Part of a small language model's weights.
Size: width 576, 9 heads of 64, vocabulary 32768, 100M parameters.
Architecture: biases on query, key and value, untied embeddings, normalized queries and keys, gated attention, exclusive self-attention.
Training: a variant of Muon for these matrices, 10884 steps.
Each number is 500 + 50 x the weight over its row's rms, rounded and kept within 0 to 999. Layers, rows and columns count from 0. Numbers have three digits each. The size before them is the row's rms in percent of the matrix's.

# layer 2 MLP down (transposed), 1536x576, rms 0.225, rows 1004-1026, columns 384-479
099:520497507642505458581515585495518466444492584454614508426556482513549563521447537454553550551489573470482584555528510520586513612386575452668508488461517531456492415439521552543475397518546457536523600499472477471489497454506504416563506549477456514455466373513516490429388448552544509572
101:499545533495400497538581609499536553653522514523426495497449557523477491458477490514496431476544489454508464499533521459511569419515490503477485493467482545530545512505474451581499533476504544379536446396521514522585517472465500474552488489604441560476555448569509485558471495501572521486
107:454504417446390472571478504434498562565473432485421446532536446458539459363572514518514568489498481509492546545528469486540525511498513435490446489476474555606567530501489565494421519480454523425548458477542441457499411498541514468454484502512498565516419451439474455579526486481491430509
099:413536528534479465522456521464497645548560524545453507455577497560458425458469481441487526505534476526490435509563476500475527489469519503546508542636495562550393466406476409505481371550533545568464541515495498380526510522478505457480474603542448572476526457453461504522537449536491458599
102:611515520660485521537482502414463529462506478400499548609435530498472507536504556471467454557518494583505491468496455486504529549565451467605487496503461464534417497555512483448608524568499498521438434485475526511483404550525447535497512513527514461504562684521503506420470524488526516512
090:499519451411506430436416554594606427564530497457490520434498557465504362503514541467551478445581416634533595485497539439494449516530545506524506636567376590507510584578565411535468602514552519587439509462542520410495421569560483533519465483544550530606569451445478455480445480380513465447
101:485530530533473564537544507497501511573515495407475512591505451446421473417478396393576466532544477611438552431424467462459436456572571580435469399536497535553538378566587533470556522568511450469534555438409637563460529511491519529520482534518446413519539585457545505520530521521547482537
097:456520519444486539492447598515565453534425656477483588514471518573434484489409489587488514398513501548595477562407522507505426432544516491470491429474502548528490470487583540543491484500494487376546409535395575506486473554432434521491608529379465594522492514567545535596416519567503430639
103:539437525567519566539482568491527519520400525468409513459466508420452516456511603472491507481431522465534442475436420504527630406448601413479542428552494484579517476568504578486468543465492514456471556517535481539484428538398468531488498549504520539497525477458503445506464459547413591448
090:556517426548530539463474405493551522476437500435510444475545511527451454429520437500454434492392504528379472471584501401534536450528546537530489394496467564464585476459498432536549482566413513406485570535529506458408499478541452432482471497451480464425499530507400589462548445501512479513
096:492545529482566406522544373389439527404543454604475492483542530507537624500545536477444609512580473448491537405479503537429459580556419434515509514512444538525476515435421545428484470573509490477481554515548598468558529382518465570491417429538464597444543475560492505498543521560547450523
096:498492440507363493491489509512513417425476514484547423529491527521582461608447487478523500571439467562400463545498481448490523490529473432492480500558381516467477445480586523448575615521477515566534556547579538546494455413463386487541486534448482536578517563470461468493503605472478467484
103:517408540497477449519503598463475477479517446513463577499477480458488553482527549486485510508417451447551488609492538435509472575496561501475467611550483582482490477521441456463442494519440423477361559476498538480469379519447523539499468481482432504499430540516492564540462488437539532550
097:449449450496496414503619597485484556538536558431529531472522461506532517532402459498426428513460481486467522498546551558494573489490588439472462434445536494505505472517570495534549446476500461486613536494455546525518487459493452571526508578499486375428492522379494452510560507518551484456
103:569501532531545435509512612479540406519478519497560420464584515448480466504432476475522502418460506517561483517498491532425497475454449534495625498486536582541469452464535470544457593474551539472477556514519538516530449502400548533546530557462366494543498458523533566432461473533427524541
099:557583527466449494558548601467542537488503496519417637471535579471443509528477470486555431506541515605558504469597427509577610451569547387472441514463448508538489495600495480609492521466521488453497563489530562421508509497449417516503502532395460469533492468473552497547469564494512493505
099:472467537323482467495548471515455443485530487483616499479421556491433399504539495452472564540488493383603472535487467552539513564516456534515416554440541479437465518517533428534508475489533465440488501432564508446460435493474449500429498532444514542487498481604519542451461449527594472503
109:479420515533526479478440520476505479514647495451500467507443610513590488437513539440468444478526420473489545544490507465435534452548391524474449514562462453446552532504541423552467589535500479475459532469498489504506512476513453568471540534504498470484372435404531561452550448545479486440
099:546505486604521517511509486493475508497468461395458603495513436487464552501538503468596407459502517531527502530599419423441418461477487571408580504510547559539537546566500497429526395578504540475464511575538638470465500546523484418470397536416452557478548393470591544477499553467539511513
096:526471484427550500479420433431484525456578579492552459522543482423521508537497544580481458533532514468547515461551532540498499544551503482433382528563408443590505526539456519469520483572490400564459569370490550527390543440481540578419544390496446520475567586531489475559584576497520465488
103:540580444525533456468487443460580555468488430566483533481580475506512541495493422491550643601498427458497602494512427546402464538513577469522453404499459510581522538502489538517552523497530511506478451435552352504491538541538457495487440388564506533451566462679401413458518484559415441432
098:610546458524530445507486571453500408524486482424583471496547448533406464579570518459431537485529492511565535455544522361470583451419411406452403441469521472405503458522596440447513513520541554436524525443529567465481605560506446466499467405549477497517423329553552543450438474439561447447
107:445462432531536597564467473447491477514520495473556556433578467537561591520425444523525467429506568527496482506524545495476561517387492559537481543511521426507533446492504573537386520542573450516521472515522546532517526497403499436612524514468482430453480519551469479542541483459454449602
# layer 2 MLP gate, 1536x576, rms 0.168, rows 1005-1027, columns 384-479
099:415460621498490497533556393496460558501461452489456525516483473461447546462458486463549429454528538497414474492442538436376515488545422407527414416556536514545520562473524446542540514466478471570497504469543502570566480388468442460558521488542531444573497497422425503472613503581485528460
098:495463485471421447528520606436471453439534493534525503532466505474477514437456442466531586472556559448544489470466508377543456499485556414524493511510376545485521538496485504569525618515472533525554481506506531407583478479544461436439421451419539509504542491546497500450517465543564371557
104:583512499576473526537482486456487523545546541520544576530492483530467593457550491551523499593426450545561553527536530525498504474457511491523587530535579497548425489594458500532544509585470487532457516488520490437532497479462336417511451547508468610521559534459483518427461502506452550523
101:543433473492566594468521583458454469630536435547507481548587470482556506510459535502459485595505533490470493503527473512499493425490556517484486561563412425512445458543452556483534480405513455488614542481551489574399566482577510384497498469557356531603572463493534496474506514489413469500
089:529465455547494461365481433496459489564536609542433501550531478526453540472480435461518475420447590557584514502561466517590514541521560598463573488526499425485576535462461498472525483446547570509534495553435519459568538459394562517554524458489399453494569560507541451624559471492569554550
101:540558532431463475486545543479469505437530539498508557447549455473502360460552456524589600565468494484426570607441548539454514479531472586422405527568489505574469532482515454461499491525486474493493518406485472580545436563466596385466365533508520540553454535490437449462536469480479461436
097:502546477451484446462514605506507512471477504487453538414544569442531483482525570494451578610449528516455487491518422540588530498515473483544510474502582555538468454463439451468507400449525556494516532426553458459631495496451360514376529459441417600529440489522525460493363500529525460547
102:485458520388496437403443364494483545496506499569441505519604500507559464575542601480512487442445472574458597507470417482453482408555498528461477488486554382584557522535614465543484557459436512439525469523434460548529465471521547593460539512528521413485463471429514519590486499467450408494
094:416502450526516597492575520515412483413591527588467591487432505487513618420580487585532551453473548555429459509547568516527448445532584438579465389477481546505462562573461504480564539515519454558543517552542459512516470548504468522498565491438504510442481538503614524520476485479525563446
097:369573477554421497463364506494535540551576539541494526373461468444551592477492546494507507555600508512556514469413462399624502478505530477403560542606508561469529512497449497482479483483506497413483467587459538575495475494455484586429495460443483507446456548447532540423538516594523561494
097:377525443474518483518438462500526560417627550537505527502470555564462528537581548504502416426517503634539599517419561430517520518532474463431396488531556505530575469478493524559545430454505493441493510549416566507470478515539449514468445484526485565454510478467482426520456560521536564590
096:445513435486459567495573489507427481606571519461589533469552466484440465547536473561472474511468409509513472485497501452537449495437419458433452587439485567445522462585527502569562498550571498528470471498546545436551500452398539458534446548502498470471465510583517443557442403449555551544
104:520528497507478558425559508367487563518465501548519518537486492575536534487517464369454538523461586524530541387487503489491503560558422492463466470471567519470527315511474489460506467477537482513591482373563473522479526542493552438655462634422486569512525512506473431508506599504535525474
104:516398576472559559492486507452481434483481543501530548445375530529532518559490494478432498492468564488456484503497484499541501533591541531375606545517526563461459460557512582388412504440460528480583439544438526531589463397488502485549463553430543452499459448558465417498515423491546611473
104:485489430527534518419462461524440345557435530448544536489545469388561482498493487471489459569470568462518456493472400479490512465484433465504538466584546521556468574512522480561434563475420498524466499511512450492489453467441505525514612504489486451521462472513532516504569481437586457502
097:490561439444493486461545452608523553433519416508559482555490436468485474520483562503504541503467450435498570486505466484548493493528510587566461565536498427555406503566542410577442507521480388486506559479480519438351518518430436515488499512555429436489543474529465479542383537506517552306
104:509475548449485431552488481397542417493482474432571477469539504557495489466463505517570493491435533527504500524448371442419464467614459444421452416528425427498550492527431528471405455526531500420476494510444502542485583468532427426471480431574551372544515452526491568461549513496441443458
102:490487599477501517496437552536474526506458402481538447480470447438510478504518504480524515483360491437446462451440501518516542477433477472505468554564406601505491574470503459471451557492500564437497538450488497543452419527481438555490539352614426520502597449528472469440472424552492504537
098:494561495421526510541481465433422426574580462540498484458577469490497525543505359473512518521402502527495382420472536460458487506470519435505502487424542485507458649464453493519515586485458533503553487454503455547567545476456582476479530483504467458646384481449504523500571495403492487443
105:441512586525526419407535421474476586480504492481599515454500479506473454438460620541525549531576418567468451506453396447490462510511546534451518537613569525570419594507566461493460571534582491477454506535504450471524563596531498468422465468583506576523493473498478502536535493448443412525
097:507500488479531530516524524679427505504599486539503580507508510458448487542559524510524576493523560415501578633496497465580526622517514541520477512440498504537549469482509446498551602474519562539483543563533498488406500442445500453553468462499493518464557547430490538506595487523521563539
100:467451494442503488507519476492477665493405497523434514522550524546554535563449515493453482453567498504508528556582457447464428535576438521390394476489462467517530491531425521496517510479464410528520440476447441582428475394445457493531512634512512492568507541505452422484378533500417440508
100:435544539488442467444407498498468493481495492505485551410538504377406525474565482367556525519516483523478511539482500505470519405487531497461489528495503548528523488432589575526545505611468481401550510495530533492550468520436380517443572486395522561512537449481545524560485592464439547474
# layer 2 MLP up, 1536x576, rms 0.175, rows 1005-1026, columns 384-479
101:523444577561484451492458546564543527466568491575451491468424430443392473568457524561434537484482490478558536415441476442472508563572541479524506462442529544491514490444475412451528492487467492511556489492468476507480573515558485501501605532507458466456474484537402541396536533541548567422
109:570497508477567475515461530486504442504499495529450544469539491558497468441523564556537613512458541410522527528527542449511533434428484525454566447458495521418564575504504470593455496502462598428574540463445528504517476492504476380516480551465476663488585506453510460467491505419455467477
098:449384493406517516548505574499496459490508544545418444503509466446395521557597472563472547477429543463547389502478451607614596579530405521547481515491519606590425553424453543521458553502540492450540545498476453452432563440625576477458487473510455479608563474486419550504537444569494413504
100:648454482421452451501554541524618583509423512517505510430482449524526486473443525460497583469520481500515531365594535501527476404524558474482482417504459538443511418341426510490543466444505477499443468423565516541542475499492465508580470490572429479440477489448479495469533477510496521440
084:528534512546437492425520565470487487561465609557506477489538525529506549545510520484470460455405590532590541500473456490602581591435564576428507474481423437535466524327512507411551516491605470408516420537455469467483553477507504438519491391496416536492524507510569422595436500534481445489
100:408507548553516530564437522545548446552514485521446553514508413449585460423496479452578490551564561483526517512468468421471450501501453563422481523519525460493529464571474489564610429467507435486421619404459424389453447477528502403487427509406530545584609486440486435535455453495511478475
103:467446515565474423488391416441535406491541493395489430577518397498528478480523514543406602384474576472510468549487561577461487446475547455574476526517552440517430481424525587415478441530583523446485442458573390526508487545496476547594670460450486503484484491513479515502512494451443458571
101:478441414553512542554512449451497492539384566496559491461513370444479477480517540521515477511533487467528496497496527580567498508462531490513510535590495522493479612430482480477482487504503492552544464500541572569531408536465453448507501481543457499542444480442451496447435422520485470563
093:492480469506503497552461494469578425541451417540510469481445544430536546401488492491468536460557421521417511539496512520520431523461503580497441511436529511462556493590529452501470514565520592493487479456450542605454494468473483431476477544489414507436434554542542535497499451467524544427
098:448474571494560421465508542575504447441479524488471497451614570518494493474444526582498497532466525489508422444489703459472483500450459499552492378491476454556489562578485523483574522522481477402482550518470497534495556496461538479516454436561596446529492529604461536528491465491481563468
095:420491508461525434504509564465515484453496456461535503486461434459464520536507537549475435473495548429452500508559443450457593568552482506504605430441562387579579568420512492547541476522500496435545463511450433551514537478526552513440496485397425539451567496557547516539521495556523554447
096:447412441388477528554487506477533455559527371555493457562483543469466522507503505560419475492485454523514463475405424469506497498464499433540506550506419525544490441548445494499545428430622458524527428508537478499490437483474558461544513548509513524496502513454571449584419444514574559505
102:474522491479495452495586446466442437490557496545586509467430484425515536409448526487576451483547548459587536489472487484458463441488520417467446492575549462476501509456515509477559440564462392473474486370400548485499478450468447560559491493498509434484536531541441489398511503529545426574
102:599464513488450462538504548420551628549539492502468590481487507439512518578487519524463453459565476532525563553449458463512468433480557448584537524472492524419454420495559472440571424444433476487510479446376551526390440490473510530543547441517535434511526523495480440597451522519531593539
102:457441499485521499417509596468426494505478517499570530490466445551487504450505545454494500470521455524521527565486443558452538474494511465514480512516524436487511513471630536572483385480500547407439520597528512571466584474458511547420446443440441488518573513487418586446488543433523537510
098:495573566500490512501404525481471444558529426539493565485525486457528484396475534448539589551607525472564517453564469467436440482406455562529612531508462493455528540450433462515524542513446523582552461528511486603456433528550533470523499409408377454499490499541457543462518397443393471476
107:496454475507472502556484430418489513556470453456515447442487551462494551389477531465499516510421429442473401472413480506427436483605426451421567552518520463528536485521509457510513513513410510446529411464470549599492556416530531523469461543531505424511522399465451581527422539508415439449
104:517471603544409427418572419556455499520442552540552498537491458521554471434482516468525453556473478562473516441621426469439516556490449555505534569470582559530499551566497473582535411473443480515471560487432479521460382450451342511536507396414524561499508492525513501505466476501524476512
095:479457507562504542437525490530463504592443504497430517492505415523498554449527495486554579494563400487464423491508589511513412508409539529492477487580497472498475504498483570517491420507409472428496463436435458478486388495456628518545539498537508473484455451560537491563535463429411494543
108:562433403510491552514514547567475481506567469573376574425519534482472513485472396473540507503469456532461467460561468503460489501538485451500466512536485558544592536478452482544391490486561433469475452493534474543461473520496390474511479564359597574493469488511545490485501510553559556528
101:436578471442483390546510522524592578526474555476543510464459462501552520617491504473453557499512537525466493520478444598437474508550493484388536493451472439561533590543528615563422508437511520515489487452606599420468489504504438676502501565511491523533610565527500464494478490474520445442
104:536537418538445570584457501553558485547454560483443474504462477556509500415476645488536465536397484445475492496425411599499609518526460461366517446424574599549563420519439527537445536460501478449461616542465617485429494495544556453531530597543496529477552483543595461521531459446486534477